python train.py --num_hidden_layers=10 --hidden_size=192 --num_attention_heads=2 --num_key_value_heads=2 --head_dim=96 --intermediate_size=384 --vocab_size=1024 --hidden_act="tanh_gelu" --norm="layernorm" --norm_place="pre" --norm_eps=1e-05 --positions="learned" --qk_norm=false --attn_scale=0.102 --bias="all" --tie_word_embeddings=true --parallel_block=false --init="normal" --init_std_qkv=0.0341 --init_std_o=0.00763 --init_std_up=0.0341 --init_std_down=0.0054 --init_out_by_depth=true --optimizer="muon_variant" --learning_rate=0.00175 --lr_mult_o=1.5 --lr_mult_down=1.5 --beta1=0.95 --lr_head=0.0074 --max_grad_norm=0.5 --warmup_steps=200 --schedule="wsd" --decay_fraction=0.56 --decay_shape="sqrt" --final_lr_fraction=0.0 --batch_tokens=16384 --max_seq_len=256 --doc_mask=true --z_loss=0.0001 --train_tokens=106200000 --max_steps=6482 --dataset="wikipedia_en"
Each number is 128 + 32 x the weight over its row's rms, rounded and kept within 0 to 255. Layers, rows and columns count from 0. Numbers have three digits each. The size before them is the row's rms in percent of the matrix's.

# up: layer 5 MLP up, 384x192, rms 0.109, rows 109-208, columns 0-63
# down: layer 5 MLP down (transposed), 384x192, rms 0.158, rows 109-208, columns 0-63
up109 106:144083152129168135149107140164094000147156167105145140067086138131142118104100148121164155101075106126098121102129131204092156069152103109164109155090146137165143128140142152121136132147161129
down109 102:169092170124175170168139109205145145140087134113127186167122100156134142147163149158107131119099109105129144141057135064116071098141093147157191064117124103101177050129138108093197132090176093
up110 087:168129095030117133175062157128111153221097162154144143139203187124178148143104149152119114101110160043135067137069159112102123120134038131143146156123144149121121106126113111102105085147104161
down110 094:080110134158102144088175104153138090109096185141130104119158149175160090106145144176146141100119138111105129127079076137169123140140165167103099074161127098177185167096143100074150113087140119
up111 101:112152108137160080084147110138078103146149084116090103143129063166122129105155206107179131129073124143129151196114122179105149147126120172136114101114141096164097111070156107130096170101116117
down111 095:195133096134119060097171071086119122096167097133163106146105122141139133166129098147146100143127123150166157134101060105124145097109109150196116070118146085141143085145105132153125159157128034
up112 101:141089125125089181096108221157136148103130085099099153149119146080077149130140095141121070097123135145076085128136127169093105121141126120172159156149181147146144133107140168072183154106093170
down112 095:116112088111121147177139153161161130077132162141097128086157156173090104085123103050111073120126088069170101095086145151163127162133122135131179108062116147112080107124109130139136127124101102
up113 111:143127108130143101139127163081153105070069113132156109119128129091159087114107134090119193120103112125116089112115129072100109166124133145066170124115159111129169155132148086091114162130148152
down113 111:158177161124154096106121158151171118106153115099119142136144113208123089148140113152183151117128164116169162086131156147094116143106139122088103109114144183169123144129106148073112131154129107
up114 090:109182091110087109111140112110081080130161148211145171107109083170090139122143117128072150127131081159116116185092127126061130135145081164216127173152121153132140130119060118162108082127136142
down114 091:121074132163092171135152137152151126114128087134119119133156163133158120183135155155145163149123141152186170147150102178161134112138102125068150113131117079067162139128123092117143094113128107
up115 103:075176160131206136121182129120141122104171118175166103089131081128111116146143122074183119066084111111084106147142176107104130064129143115093040161095117078100125133138117097099098135089114143
down115 101:172094140134119141149155093146107141125085134131159079122153146125166087147097115113117068108098126156109153116130089161147090137123126117107134167139165064135109096115095140168147197107114110
up116 091:186055147133142085111111123069126151151147135117141087141130113076103143151163125096105115146178170070150105123128118136172134106083134090138117091091149100133077140167125135188125076160142197
down116 097:049170154128102123163157115128134156160092118096126131122131080118132170101134128146133131116148106142100136168102109094099126159090127109120082089090139135065143064122119147121125164091107125
up117 102:157138146107103120114083098145096096121138123133084143142140147108121141135106158126169128126115126090159103112144090175160103208092145125107126159144118112085155082115072178223078133117093110
down117 106:128090142118055130124108148186107161163096089120173147101180152123091147100114101077103149142150112137081153148122071098130128093097111149174089077176191066130099141133120102157093077137079153
up118 105:218053106132104126121156117129175136085132164164145090139153203172155124125134156166136107167133087130100113121131109147128164155128099135107114086181160138141109109153115138152162119160169145
down118 101:139143061144113099117125126156144128147121171101089100109119164161092115094135126133092123149178160099192078180130163139122139091120148142145101139122156054136099114135168138087150131122126129
up119 096:139091104104187109131128142113102138165138167172116175145163137113140103062130067180097062079130122150118155123176149128140155113105183154143096117175099086089102155128141123100088141135128108
down119 101:144183148101116104138131103118059157144125125110137032104099087095120149162126083119063055116183124106092138111129133108102077130122160138129082088108062110092125132152099200093157148108144152
up120 097:171106151111080119115055104116122080137141190112103157139177103135156156098141158134120105127080154098109154163098129172142137131213113147102103131095099161157176115139121117129108121147033139
down120 097:149117132148152132129138140220101094145093124136113078160160129139160196121153134131136091189160117123117156170094187112074133160096130162153125152129148129173137125169177090093146141092147149
up121 107:106104140149111106131082148144145124111155128191155131045099163169176150112105154155094095073127135153103120122155144152091139065107130129137161157119182095134094139111119122156089110100128135
down121 104:124158149118124108106140000185149158097109111111100141111109104118135197154102125100137105167186115094099059124095069105122121161149130145117104168124113141157120148113073114198128112088118203
up122 100:113142117124179163105108079148120124112068149130128142117127167107143134151121095150123109080073156183108117168141126224128132114151119165137123129145086109116136133094048109134100115129140114
down122 105:126140197126097046096113063170146143140144159100142133171139128133113132148153083152107152170145148149153136108123201102124098089169162106203159048119110155078135105124124150096146065094166105
up123 100:132151137138189146132178184105133124132122134098137177098119148121111240105097141151179076151109079077155114174127196184146135191145127148137119086095159106099105159114143122136097109162155134
down123 101:071119096164144079160139083106076180121139104094193094172188166113081182147074244153110142134142097093155143075160078152130159182111079179118163110097153103157146172161177134086194099145088129
up124 097:136099097099180131117134158108070138192116144086109065095119147127133190166147168114122104144108089138130136149110145142077122151112123136093185106056169099121134136170162110101062135115150122
down124 101:126179113095128172178135161169169104152107139111176107095092119174126148108108143169146122131142102131144120069116149040153134126129137104136064086087157143161162170205184114113169130087143136
up125 087:134159113129151174133063176143083128146094082179141149093126117146186166151091128176063092089159170126166209147099120125136132173164176148109092115153143102107132165112170113118141111109136116
down125 090:176115126120072151111132076111116174142105142082105126089124139182149080094173097089195101214172086113131135075116103127158132116168108150134114073106117089152162113133144138114096111110113150
up126 100:124122101139159154058157108110196059092144120107170134094125147149115105109157113133132130125164134067128162094103149098119142178123179085101200141115097108101133083129139124118087104174132123
down126 101:163128110146070174113126082080166121146109098128119174209145133143100148082126112126125086128152144122156132174105162130144160115051072145123130098127130122135116149122061085051104173175158167
up127 107:143099120101098162095053181113151139098110133127163196110078140069147120100101123120110129115121094160114145110139162100113159159108127121122087073164122140127113125078106082130114094080092151
down127 108:057111110131076132172121156176076066117131107147128105143097138120119144105133149101162180139176124087128119107163153041101100119165153140113136140111161177129129137155169187078146111132107171
up128 105:197160131082145108145112146175115153192102075155084121113140150120130131163167113123104153099084149074141131163154096122095122158110134103133071075135115140166126147061144098129137111116169129
down128 087:105117116143134028118130145157139131109117152113177160142068132124128140137147129102140099134101095140101124128111124041167127129121181128163113018178128134086131125171141089138110131106115108
up129 093:158116093127135147156104104145048149143072115111176144137073098116103186110151150154186070118167152145126058146091132147137102148124159090120113120128149156153131115113159132101115140192101094
down129 098:127158097090120137136189105164128135134110069104154078100096134163103151098120183090162121143126124114111131132109151145190088111122166077034173153157091081106131128101142133120159160175134106
up130 095:144082121142157083155161091200137105170114099130140096122173132111099126118158173177161136173131116080100113111147140133127142095116140102112133104114157118182156180127127060141124147153092121
down130 098:173160169088129191068077157061145108124161122128140141052160136134128073145058124130155149170157094096110111134109151103127152092155115152102112126077197144086107122088163147099133150182189121
up131 095:115150083095105139201113139169132125169145142156154124103106145180083162154126147216187139105095209149087203136145106102161138108159104152134130156131135115150084133144141209221111112076154121
down131 102:124138102124154139141159128053127101119142106161133165142075135058167177182160162120099150163131133085181107147132148179094122148117098166123106149131126132136145096140107125106032105090142118
up132 101:173116182120107152146115124119098092143188132146082167130091085090205158137170089136118130172126106082056160120052110101131137131144160182099128111110113151139172163121137099139141073096137133
down132 099:144127100140148144139145100131191089121094115046111136161170143099105142115208065136137134064100137130161086104119122077120085166125082140092137178094067152130073139099110107154118138190107134
up133 103:094104165132125119184155122141130146135120153102117100112136112157155132081132187171112191158134099138162099143158107139102147102124145127083162130146140094091145123067121164108135160092051093
down133 099:086093124089075095085090179105166173072123166164156080082084085097083142069116130108174127068107153120142158085107045140144133185108159149144096093132210154161076133141163114107126083155146087
up134 103:148134097132103144106071121109167115110162143089160115164178058133091221144099133109117091128120080164112149136085115142090177160106103139070069159137108118084132183135129093125137117151095122
down134 113:098072097136137110101132097115186125189088112120104168032185118143120134147122105099188139124142100086162127098080101145142138160191079152124165152129132154094098133065100146074122121110121108
up135 098:153083140124075194143140133224107126163113162133163103133096135130105137153121165113095195147163080163136166127105137173069133170169173080121096099113109143124111151133198087137204120093144063
down135 095:140110177126104138150140121127094162123158068153208111099123109135151109168112094161156106162136149136168093173191148140037159119075093123118186160151171151175163106092105120125111145144143110
up136 098:094160113107199179140139140124156088141136132180106208094083129141109153069139176121123179155124133147075151156142147161130138144185133151144087115117158082127098106208154086083056129053140142
down136 098:152154090097132158103077089101119118149134167143113086148148178104165184125128137147119173137166096183151116158149068127111144123172126104126140115097109118023107067111156108087142120131141124
up137 088:107094091117104128106129110146114147100136133168143111159118204167077096179152138063168186134178134147057106121060117121129147162143146197161110119077157109135124146157138097165131133154118106
down137 086:092122099153139067124137183155155184137131176181157190100124079147124175185118117136085141108135124163107178100084106189080123162175162069146136054146055112127179175042146112138104186128126126
up138 102:153154142146157089122124158115131110126150155144184169167159156078125195094094113162119070188065171144076084117144101117142132182132128145120023112142111138153105117146105143135143122078109124
down138 096:136155105153138112150076142148101112058145117102187088108151161114113093144073106137154143157048098167131126175082152125108109161103117121103209083102150077133125131116092098057107123137112133
up139 106:146131138072079115070142145164188094159096150126114138106130109135112152104153174125086145110102155162175128162021100150118128149135095117130180136125108109132163138100138109109153126133144139
down139 113:138133152081136127128131097086196156119101104073193143073115137187139100114165135147117124110086049116164117142131080125141110123144110172106113141115188149084195179159146133114136111135105160
up140 099:131103091160130215183178214143166084215145143118106175150110124111134143120054172171132081103114132119154101157161140111120138129136096162160124173160109097171083202167110097166186118152104168
down140 101:150130122152137096132152159095117205133096100107144079112154148144093129154105120099118140183107076135104121124132119134185099206085091101189115200123107096156097065127166151181047159158148144
up141 096:116183111172151128112119032109118103111169170158099126088151153128086118083089147146115107158141104100088122104168124105147102170128169134153152208132171089158130172141114126089115148122133100
down141 096:042124121065135125164163170131085180153151138122114079093137130162111081165142080103146148171182090104171080134183101130105114156129120153077132094110159134059136175132200123103142132137153122
up142 093:155154086149122120061121135087128206156138051151110105103127143146084134121093168138154130168125138055116090107125098166124130125079196117124147118107160107119130173133096105071075202123089076
down142 100:121102102135103162201113140147111067068071158161085160168170090143141176165070109094087101108131087107109147185178145125101163166126109135136127196107093149161096182077156167166082124097111175
up143 105:152175091111157149138123086132088112139109072120105130111093129055148158146122093139117139111132123083156115135128164145119171103154113117084176093108143200081098162112145122177130118120078137
down143 098:110164107066080126114051127114061073139106137140130097125123116131153200143086154084179165112156116108116084104143150064148115092062166095207176176130128110140149115108157196105131120132145140
up144 086:143127129103057081093051115134121166134132134112158117121140132109123146145082168119111111134107115065082157106092178143148079109135131071108106096101118087152148157162135137108101123194073076
down144 088:155175152141203168090062127122180114139151130133061111149188142089099113125135160163149063105157212181109107116106151137145155144179106115112151159133140123099157094142084120144130102111146109
up145 086:126134166076147140150127155129085146145094189063123141096140154129177136112104108127207150180124030123091073123072115124106207234116079099111121093182173152086109157108070132112096099146070150
down145 090:076146085137118065126151082142105152134171069157099106192170163066075107115147175098117147104134178161158132142180124174095081118085120105178126093178124183088155169138148069162154106113082074
up146 097:180059120171109163094161123185052166126173070148113163162122098114123104168099170136114132047167095110117150127119131088138098088122101139115123134148108122159160106121173093165191170160121185
down146 095:106139116154174115096110160096149201193179121152114072105090136101134116151135140114121155101096112190124123150131120214163166140188121115101165122047137148135113091105118164110159081146089088
up147 105:133120186162153157159133133142160105143105131192139088146078125153117162106121140124124104088113155112135161143135097108081219118134120166199098101099092131081199176191152129173164123155096136
down147 103:127117148098167138121163062071108139105118137090107104116117140119165112087193180148093167134149103068201147090154141119150071119108138143108123066126096059124133102149134151128090181088151170
up148 104:146113128147153127149161130193095115091142116129080161101130075185118107164192203156156127054100121124078141151139102112105104087140179160158109131118082116142089159122098134201111106149150068
down148 113:107117122127134154163140096120094094081118106101200142105116082106124154123174145128088152120187070131126142165130150102121163166089122105102128185115138101080089145132070079112170076141074154
up149 096:106178118135143104110150093146167154110154148148110116121121163137124074097134071124160131159119138113161204119080137157125191149106102135117067150092195108161149170106166134104179186096100081
down149 097:145143077099100166130093154078098098080143156145151162193151156158130137104134193125126074123169141147132185081115096158139161123116132130121086073174146096116132158091106156083175137106071106
up150 114:106109152105178190138182141125121153110092128118128157137127107142160130130119112126169133045147170097179086122067185131098109166160137156123115125081163172141200140118090155153144111133104205
down150 111:108105172100136131081137128125100168124147094091101129166125093136142072095130137126100145098073158125165086098140200128085132091165145187137215136091151169183184165150076101104134137133133133
up151 100:163079067166164136117189069142124121133138117149123194139120135139158100075068136136132122193127146102084194125082179128137079094120181131148116109181135106150090134122140071157119081098136112
down151 100:093127157098139109131069129133096144198173117125082136093118141199132183144103134087087160131106116166192111106109150137147171181135150144106078097106094109145117168116120104114148115131125110
up152 096:127165113147110101125170126133157086130153125059136109155114126133151186152083139151137099173116148131163101109121158113115163170133140069103157112112060116171115131161122099125168102199162195
down152 091:145084164123125160143154079125142157144138150162120104103184132120159142145105115171153144091143103148093149196101073161152084096113084115129127106117126097105148062146116121161128103131093134
up153 102:154172146147047145119150160069118104137116106145152132132150105157135113181182113109084139131123132149180155224065125141133127120134135140173113110131134109106058138083134103094118125086129133
down153 100:110151136143165139106113130100138187132120162176136068091148179131092103138080089120156152120128085189064130126043170137153114144114094170158146146163127141134164139167078117146127092133171107
up154 101:122149167113068155129168134127122096118087133128165104135090100185114115111162133131184138099138150110072091145110140124099124090109146128180143089082161220145085065127156124123139136115164158
down154 106:177096133117126097156108158142120101103104168097125101126140150175129088087164072124151174129134139077077154114195091119153096155126102171117175115119112115231137153125118104139122166160110168
up155 100:084146138139195140086125142131169152145128141105091163125156120141118126159127170114144109145124110143120149164147081113144155112077049138096127097170152172117142062136133126102093148130155201
down155 095:139104095102144068149060216136131062115151112109126094108166136083134120070138111156163134169168169087196090146140072193169105097150084103113184105108147089157160151139128147179148077187129115
up156 096:075076126101201134096112108086116156096125105104127163104156135136156151146107181156184195037140102121142196156068136138023141099095119087216091103123117105129163121116109152173077083144128141
down156 101:116165189092134131209173057127136155120142151130078153194176108126125167191183087089084134164122089137144176103105162112134121144071100100159133176103152117130130110138166153165100133090158229
up157 098:167111113131157133140059106125161121157141115095118093148081208118102103140127132142088159124124180153136094112146165091128125065126120175131152123145136181095158136099183091150161100124146149
down157 097:104156134094117143147112095098120150143148164170123139081157066074211154085170092141173157120138136122144134171166135093153118140158098129193135120133179087133178107123073091151145140088139149
up158 112:181118147164172146105111088143095052142130118169135155136098073142142100134118146091108141159089063127114133179153107158131079122158054138136089156151106180125167153119108159142117135133034128
down158 113:080119151177152088099123153068135162161140125159124175121110131108157113076197115203157152082125110099170081064174157155124147078169129143116148110150146101198123133101125072133168155136117123
up159 105:132122089111079187111165103116063134169097079148097137111109124114118145139098141151073170087079169142174106163133137118170174117087136133123097101111131127096119160179122100141161073177109134
down159 102:108144095162136166178074158103113152111051096139131129068077123116140135170084074133159139156143137094079151095124121134140082161119058176165090157151128137175113120161124154116124114238117161
up160 092:161111098167143196128119113132058161137121152155168146125063148161164121115168127133071114130178126128149151124124170174105113143144070098129101129134157130091086175117137116139116122090104127
down160 093:086151154133106124084131090126100156100122061115093160131204166112116144154131145044144142118111074151090103113111144115149168123100166128160165178174081049117120109142159129097075129174098090
up161 099:125179171148167167152142098154119130116142074165136064176118161144131155166164145197137108131135115136060165088183095121138133135122112139119120158093199150130112132156106124108110098154098156
down161 107:119121124106153132089147130128159111136106156199161134174140093149078136103137141139137089102035106129114126128138152116123101134127156104117180166165143112132117081121157170153172132084115048
up162 089:154155172111107092163093092135091154240152130103110177133164110133155143184058127166183136145095093119072149135094142154119121087143132116133059052093171135144083188106118182184193126153051146
down162 091:148179175193148142115177089140155174141181091105088157183099182127095096065151124170089144137123118098159126110139191157121124155193084131102173025110109101098094155153131142171114137140182117
up163 107:182102121123142185088148122079180163148146106136137117144111129139148106098171140093145073110115071127109090120089113177138078127130116120141107150107125087184160106180133196120184139088126091
down163 111:137140087158075145144084150127098129083180095113093146128202125078109117123099165079100074144119144136123104166175218139128150124099120127082134144137084091126134137127115160157125130129132118
up164 089:160146134111125133132167110202118107154108076123113068155126150110151115079068151171128136121126139128137125194093156187089109162130112140144147141080157151158147127095105071174134090122120137
down164 094:138168065133124104144141137104120119125173192145171159105112087128104152188138145112153163132148098119141107102127104122055146124122092059101117176144025158125073138159106132083081133101149167
up165 101:101118177097170113187093142092104126132151146146158133144122139103112124153145155169107110145115152169124104157143097174103095080106128128153099167124121196173061101155144103079093096048108107
down165 104:069122138117116087120100155091110110103136119135142088142154105137144122178079133156087120098159114104135120100202087094070131166174095112104070147066099150129091122087122181105184121123091157
up166 106:137110117108122166138089155117112075158114140100122057136103129146114138123140215191090142106077107094142146110034163124125138096171134110132160173128097128130136121135113131145135122148153126
down166 101:106175194065067140136085124168152151111129103147100120144109114085124141122070132049131153122068068147132087074110142113180119112148116148132112243148152114136128150156139156198089143159105116
up167 113:188173114133134103151130113167096120109035143121138130151095138084145143095133150223103052164106127114139076181119090131154142060170102093142108092163152141134149164177143114129171127199168117
down167 091:149132103117137137169137137186155139042136135135162154151109156156099138088126144160056105144095146146108167125122077042248137110127138141131145022189118088130139167118101142148106165152103161
up168 109:143099156115160094100132106122188093094127159158140212095130120097073116095143129173130139095094156110122145187148087081128138071157125157079081145172135092148117129124131121110151089084149086
down168 111:151109114156119178141161122142057066159094179064106173111136156074200160057102206077106111135120134109126110155149196138087090112109102152154176158123122112136113106091133090113099098157068114
up169 105:124168145134102128085159126099143128129092127084119158157146061127139136162125093145169188142101179095096133121108130157148127215071107136162119138115130095130139186105166151202144170151129159
down169 106:132111127151083090111165130147147158125156069107167089138139155170097160166149150090095130156075087159106133176097147119211102100116096101169194138087072130175143165135166131173128117086123074
up170 104:158142148118125131112122153146080130126098084151199129158077213181102129106166097159111132080171154087082123106089109088090101189108089173155128103127145116083135092162152177143169101139146170
down170 106:133089102161126134160095099169152164109122155115123059123067161110170140099131114108140115207072132106122130092149128162141131143099102116148128138124159134139134118119160134101133059027139146
up171 099:165117155130087122082104210101153178175135109127167111136100145149082146149132141148114133180115135160102128084036114095162155120090142092139141182112126165131160088192206103168089163103111120
down171 090:099090121151118090081138134086098139061118103122177089167116155088137175132079118102147147149149119066133157134097131150114140160117139189100215155151139043135145122093117086129151072172179143
up172 095:143145173116105097070079185149147123113092213108142132141047156189146196107092055199117106108079105084168134166127119154138163104096146086138165159084104113133153098111104141145138137090133088
down172 098:133068072134138142180181081119174152167156127065108125088087168085111131122113162072169190142118169168114195142170114170146093080139117115098123061146111160151121146098125093083148165139191152
up173 113:103072122115139134119125113127141150068132098096116144154137134139128174131117149236114126161116122109123101149091172145109068209153182110140120079188141092164047149091119180135103152197091183
down173 095:121121101129078098141114091138131165126114105044138217135124157096113130100118094158119088112185096094098133195149172135190167177119112079127124174164111115115105154092117134117101155114139218
up174 102:156165135137151140125139124134156079115104148162083161132123123167141136099114170111134089149122140113072118116137113155098110114101160098140098111111127125125094160085119048146089112098165095
down174 100:184174175102159161104106126097157089129099097123134125075154114122047089201123118090119137106107158175111180162165131155131072113137092089095149153129138143112137054096117198093130055148123096
up175 096:105154132131103148080167119131113173193081154173162130141135123062163182172150092113083155115082091019150109129095114182160149112135163188079176161151118121080119140117106087121085132106137133
down175 097:136148163125121099092135145181145114050145096125107082120069170149136086073157156118157087161106154136097140098181167082122143114164131123128169193191175142113087151100130119100132140106117139
up176 102:141112133101147129125157105151139122153166109170108138128138163122149114102146130084138085116129102121168099154153195139149106109137129082163192092110187106186080128168091081140093103149108082
down176 100:138079119152098127137163091137110115155150190132113168127138143161105117151151076118086135108112138134107151133133146101107120105108176163141151171131104134165111105091158117140127196111071145
up177 094:102091080103093120140130170103058128085127154096112139184098111172114195080163099168094145110201076098089064126091183147084123157153142138153103118108152059117102151151175146096098134168115110
down177 090:106147091129158143040121051100196113128149114136126130137066101076176115189163152156141132100149132142181182167093150156150149170124123145124106119105140139127120154123153185147136127109186095
up178 094:112141077162163140142127065121095138130107062130102114133147120135171142148138152159111124182119135145132119143108130136110090103116218156104097143140091128091149108104112134169129137171093167
down178 095:167123113084152134062071138086147186083094128103108188076194118116122153136170165182129103107120121109166168169153087216146157129140115122117144110153083120078100143183143145122126136108119122
up179 100:155161100121203121099052151159094177100158117099179155172114144119179193135085098147104040125114144125126116137111128054079191142127087119133115166168208067166174214106075138115087137072125172
down179 099:117103070134072129101163131123146141082173156180140163056101114159130076167129170158084114124150105069119116110119118142129111095116130151103123135175140145153171171128097145139123173130116100
up180 089:122103112132116199111099133115142106132073071179127156127099143135071146159101152121097109077173153164118063152072180154104088132124142110090142159138115077142136153126100072144185104122123121
down180 087:092157136200152123170144155130106109156071152101108175095135170119176084147160081098082180135094140148207145146152096080042090110152140146177131074142150155085116098125173157160089104179130086
up181 098:140063111182133125132122135139128176102145137161139171126101114174116143167137076175175088077088143132139075120098153117129118211098199119114144098077133084155083137121127141190130168139068097
down181 101:111140167074122139139093082153130128192152155087106146154173135069180162081134148163153155131216118116171104135140133182126185097144084099114119124108134118137147175102175136133160082126137115
up182 105:112121117068174146075099116093135164175102128095198100103134094168186118180132153158138145114204112116128088089110147118173098152123141153124122145094152136088121118111134100122050084196158076
down182 105:140145154149167047105193126160100161173148068106106139135177192101144091112108152101161160149143164112120084111183097166091126123135130077150141137163097114135138120079073190190099141154214126
up183 099:170156120083151130116114224137153095128123157139099067076069133203134148074099179125111147101084155096048118179149138153133143153134102191112093122151098068113120163089120122154169095157100152
down183 095:141191102144137147167106090147116078067127144081144108165139172169104089093119084144044092114112098113100147123082167085109161116083152092134177119101117084089139152176099098128176147161166181
up184 094:095093118137134152104125075173070113135155144155131127135062201154138143143121071161145147104150166133131128132033119157172160125150141129123153123092193134156137139114131082123146171161182124
down184 091:139127125168169074121107083131148130104101093071125066141150138096155168106135139082078097141129091117142168160104169158188075150141158139072109123179099143100122128081134136070156166124140133
up185 091:122114148089131063145093104116095083105148132111154179129135157120138161125137138083129123108109189131082246152092102082017135138171100130162155092180131158134153095089121137173127121094093167
down185 093:095134151150100133131150145077129126154102167118084105087150070109111123115072146177131067126116140135126150094163131106113136197066154105070106111138100182179173072070157109114076116140175131
up186 104:124107135137143122146163115091163092125125125114119105099150116153186095158215110144198114169121129123091106124148149165120096151120107175172010133122114159155157135170106107128126119224116100
down186 106:108126122197089133083130136074052167168127172121156133150144128069122138038099143086070115118127222139164177169126072083126062096124197085173106113106132084147150147144129160117116144125115109
up187 106:084166135161130121149119126180118130126132110110137109157150184124184149111206153111081140068139113170119107131113175175133131076098148178109125111108157129152120174109101152167112140125099173
down187 111:140113110115156184165161111117134102164188185125073151115156164085158139152123114120106190137093066152093116140141160138101114149100111166098154112117130180127147142109134113090099129164183196
up188 089:147145176158113126100172110140157199066089163132112118089125110119209079144189150145178094081067106132189119128119124084111122130141138136087089099135195156218129139132076091179143107114109134
down188 088:169131100127147084170156092075103138065069101117140075144141154121153179151147133180108106106154131170142081106146147169123100110148110089156169099135081093145194051156133164148105153126186113
up189 117:090108212127163150138096141123143135126144151145179138126095139120121191122128095124147107144174108104132108112170094140041072142122137115123176097063163135170115127169170111162137117145122162
down189 114:108086120085136131101126085090169098145153130122128093080120098144157181227077076121134153131124090184145139134100089130170142187090114113139140122136118077150135118137128167130102100196135145
up190 106:116147098125219163080129117126140139098125178104172095071133096144119149142116165089157072125166124148153147164137137146121132117125154167134153106132186070125093192161133133187102139109181103
down190 120:101193140145176182117191100087098117136098148148146136088111099130155144168119161183121096125139113125147126164115137116195145139120120099153131071098174159123150116180135172189176117055123186
up191 099:139155125088137143237123116126130129086134101084150116152068132136212141105157143131169153121154191165113120106152190131128191103114168110099102102131134153118091148126091114180140105111120162
down191 098:110153097128079090129162167147138131083084169141112152116114159088155122112169089161105133137156120126171184098093103125144045119159123179120181134152125147102138152121121082113155181100116073
up192 089:148152113048116180151054138117102109107098148076088155197148072143089116091132209110146098145072145120096098101091071071124137182115145118120177154086124123150142124106186103127153160136127184
down192 093:158129155158123101084118128087158145069156160160138135091156085100115107120129120078116169140115115166138182141121188139151170059181103126118097163106082114153118092120119100150158099144109131
up193 103:098146144149210139097112085152149109146144161141114186060121105103116115067100154140148131094072158088108120126172177152177144115111087109133137119102154142089132120075119120149101163107130136
down193 103:113183167158115128162134129169095045119190118091081144085112087137132115122128093127141093101145148136165116077113118148099082154149168116152126145168146073096093114096112104113128116177142102
up194 105:119092117067126122147155145126099166154094155166178112161173121125078135137131104128140092115103177151083122135140124154175188151132177121177091078126086111186125146067146135153111143142107081
down194 096:060142102135105081087148159117121141093116126156159186043142081179166140097092119117046150184080092126156115119133151150127108157213114131143155110141186120114109142099062064136086137142104135
up195 107:153099147083166177141107153186132093152135129184101198152128133160180161135122184099099082163127142165165123112132124109139095148132104077215155128164212120124171189128129075205149129140091071
down195 105:158063067166073178154162147143165111059157159168124123198127139141141099089125098170122145141133092169100211091125157100090074162175181154118120164131064122101117129118089118139125107109081133
up196 103:162146108073096143152094136132099092157136140136127106116075125111164118099123109131179097132093175146069095126149078098122118106098149116173116108145075116119072121145163134105107145206118120
down196 101:175069151143170110122122130199145159137127135135122141171166134114099185161102118125127078121099148134073176137121139113165066109142148124106229132117186089091161114189103082142117130098144122
up197 103:133130132153102190081160135134133136144101115125118105113174125071151149088094084126099133130140124119055086134079118104135089090147125110105131062168175114122108145108131085121174159121174124
down197 096:155150161143171126155114146145087167174170118181102138096171143107121163096109149130095171154099101142039159117175061119096129096100143079185069159165139156132104160156123167141087187130108122
up198 116:097130119162148110118167135125126132135144220104118101133171142128111181145119165088152125162120142092132102147090153150120166131121073111123088128094132128184181157133137140107134107158122152
down198 121:133178128106113127125119139101106157161122149117151101127205150128145134081149091124122136133112102078113097174129120162118110115133116102158122152123165193165126176102105123153099158100098151
up199 097:152179114058121119109117166110130181099080164085162111143140132164161131143136169110079024043135162110099121138107175129140101119101140120099128120125137204090155135176127145152126119114132144
down199 097:118154142139070137112128146153207142080117108111167065159096113124164117157152155115070157161142100116127163136129135099190108143136118110200180168130121160148114103107108156101151107122116216
up200 093:121035146073131093140198132091111079125164152136186120139138139077072143053110087124157152089097134135073153168091092132115129098118086093078129133121107047164082128098094071119169133162167128
down200 091:057106077136127077158142141126101164120108153122169125085113112130155098069137077097209082070152084087124111171155129106146123147129132119140117110186131084106113101108165097092105079173130151
up201 099:118138169159135189152143127093073099109057148158080122135070119171094119136188121126160153127123151135122179110144101137163099067219153131097096089144144133138060148149105122131139194105151164
down201 104:180118126077156101200101112104151159165153139154189114091140169092160113109091090115125092086191105125104138195152119122131131126115116129146129124163188093131131093195139150163124142150162152
up202 105:128072092073117169156114128139165123089114143153166102130122151130175205071119145141129142125154114129117159129090148103081171135077086155138119048068147114128081118134127128069078132106152114
down202 102:138164144115129132137143069102089207210175083136151095152157163161177095092144115111156119099080164195171138137134168064157164096077119128207154169128091152115179094175171108126155086108126103
up203 107:123057101083120146134094094105148121186146125128140131152131128143141094098121165214057141156130150150112144088184127116135145139105166095125107119136179150169110150091126134106159123137091138
down203 099:151103119178161162161155120190135106133159149140111084139106193148188049115098203099125116135137177090150135134119111121062140100101151077152140145174104081128135122140116122116088114114090091
up204 104:152102155109173178148128135167162108080142107179080143113175130137101152048081178132128113148121123102122104078125104060157099170146164108107107145163145084186143125108120117118109170110112153
down204 100:106083189098133134125127178133179150131165173157095126147140142197137045138131096140068175122169134123106120086173103166096188103123138119145106140128140167100088131104094176110154096145129182
up205 091:110110075088168137160166127151091120172146118124088136184105192116179193135110160168144160156137101144112228116074122158119152125169127170086134130071157107141126105137192091096096123124090131
down205 091:144160167139119185136075101102153139097133157091150080177159093185149093145105107137115161108129103078195146119104133079162105140127153148120163017121088135167167179119089208112133121159106180
up206 092:149126137154179139117146152163113125191141095117180131104101144149191076157174105120120157126111178107117090122148076141149197125179107183122114112142124136109114157132137151123133129053055098
down206 093:092080115135151115163111082121090177134145161121149130135084078104071196106144132106118057120125098140158196120145158156129083174113167063068117099159122141155130140061155098165100127116139102
up207 104:182096113140099153165093094112109100178147133073105181137096099132158105088199165162131105090157158108116177135174143141057078151102074128094114080106064130150106132167112155159104178129123057
down207 103:085101107098202127102105120165172094144097131145147103075083118151174074078110153125172118134198141124167178106115107111135163104145171081162078171165111107133141124118100119153138068051111151
up208 119:111136103093115094160098123126130135162135120120255075174094129147146159109157126149073133107099161091130139140122093116126162141125156094181143058108167158157074101143099085108070106103153179
down208 081:125160092110156100104167141141135159142118126134119083111105156171152134141122188186120144095072096056143107096179079113120128143112187132183148010098138137141078160164126116143159131146115101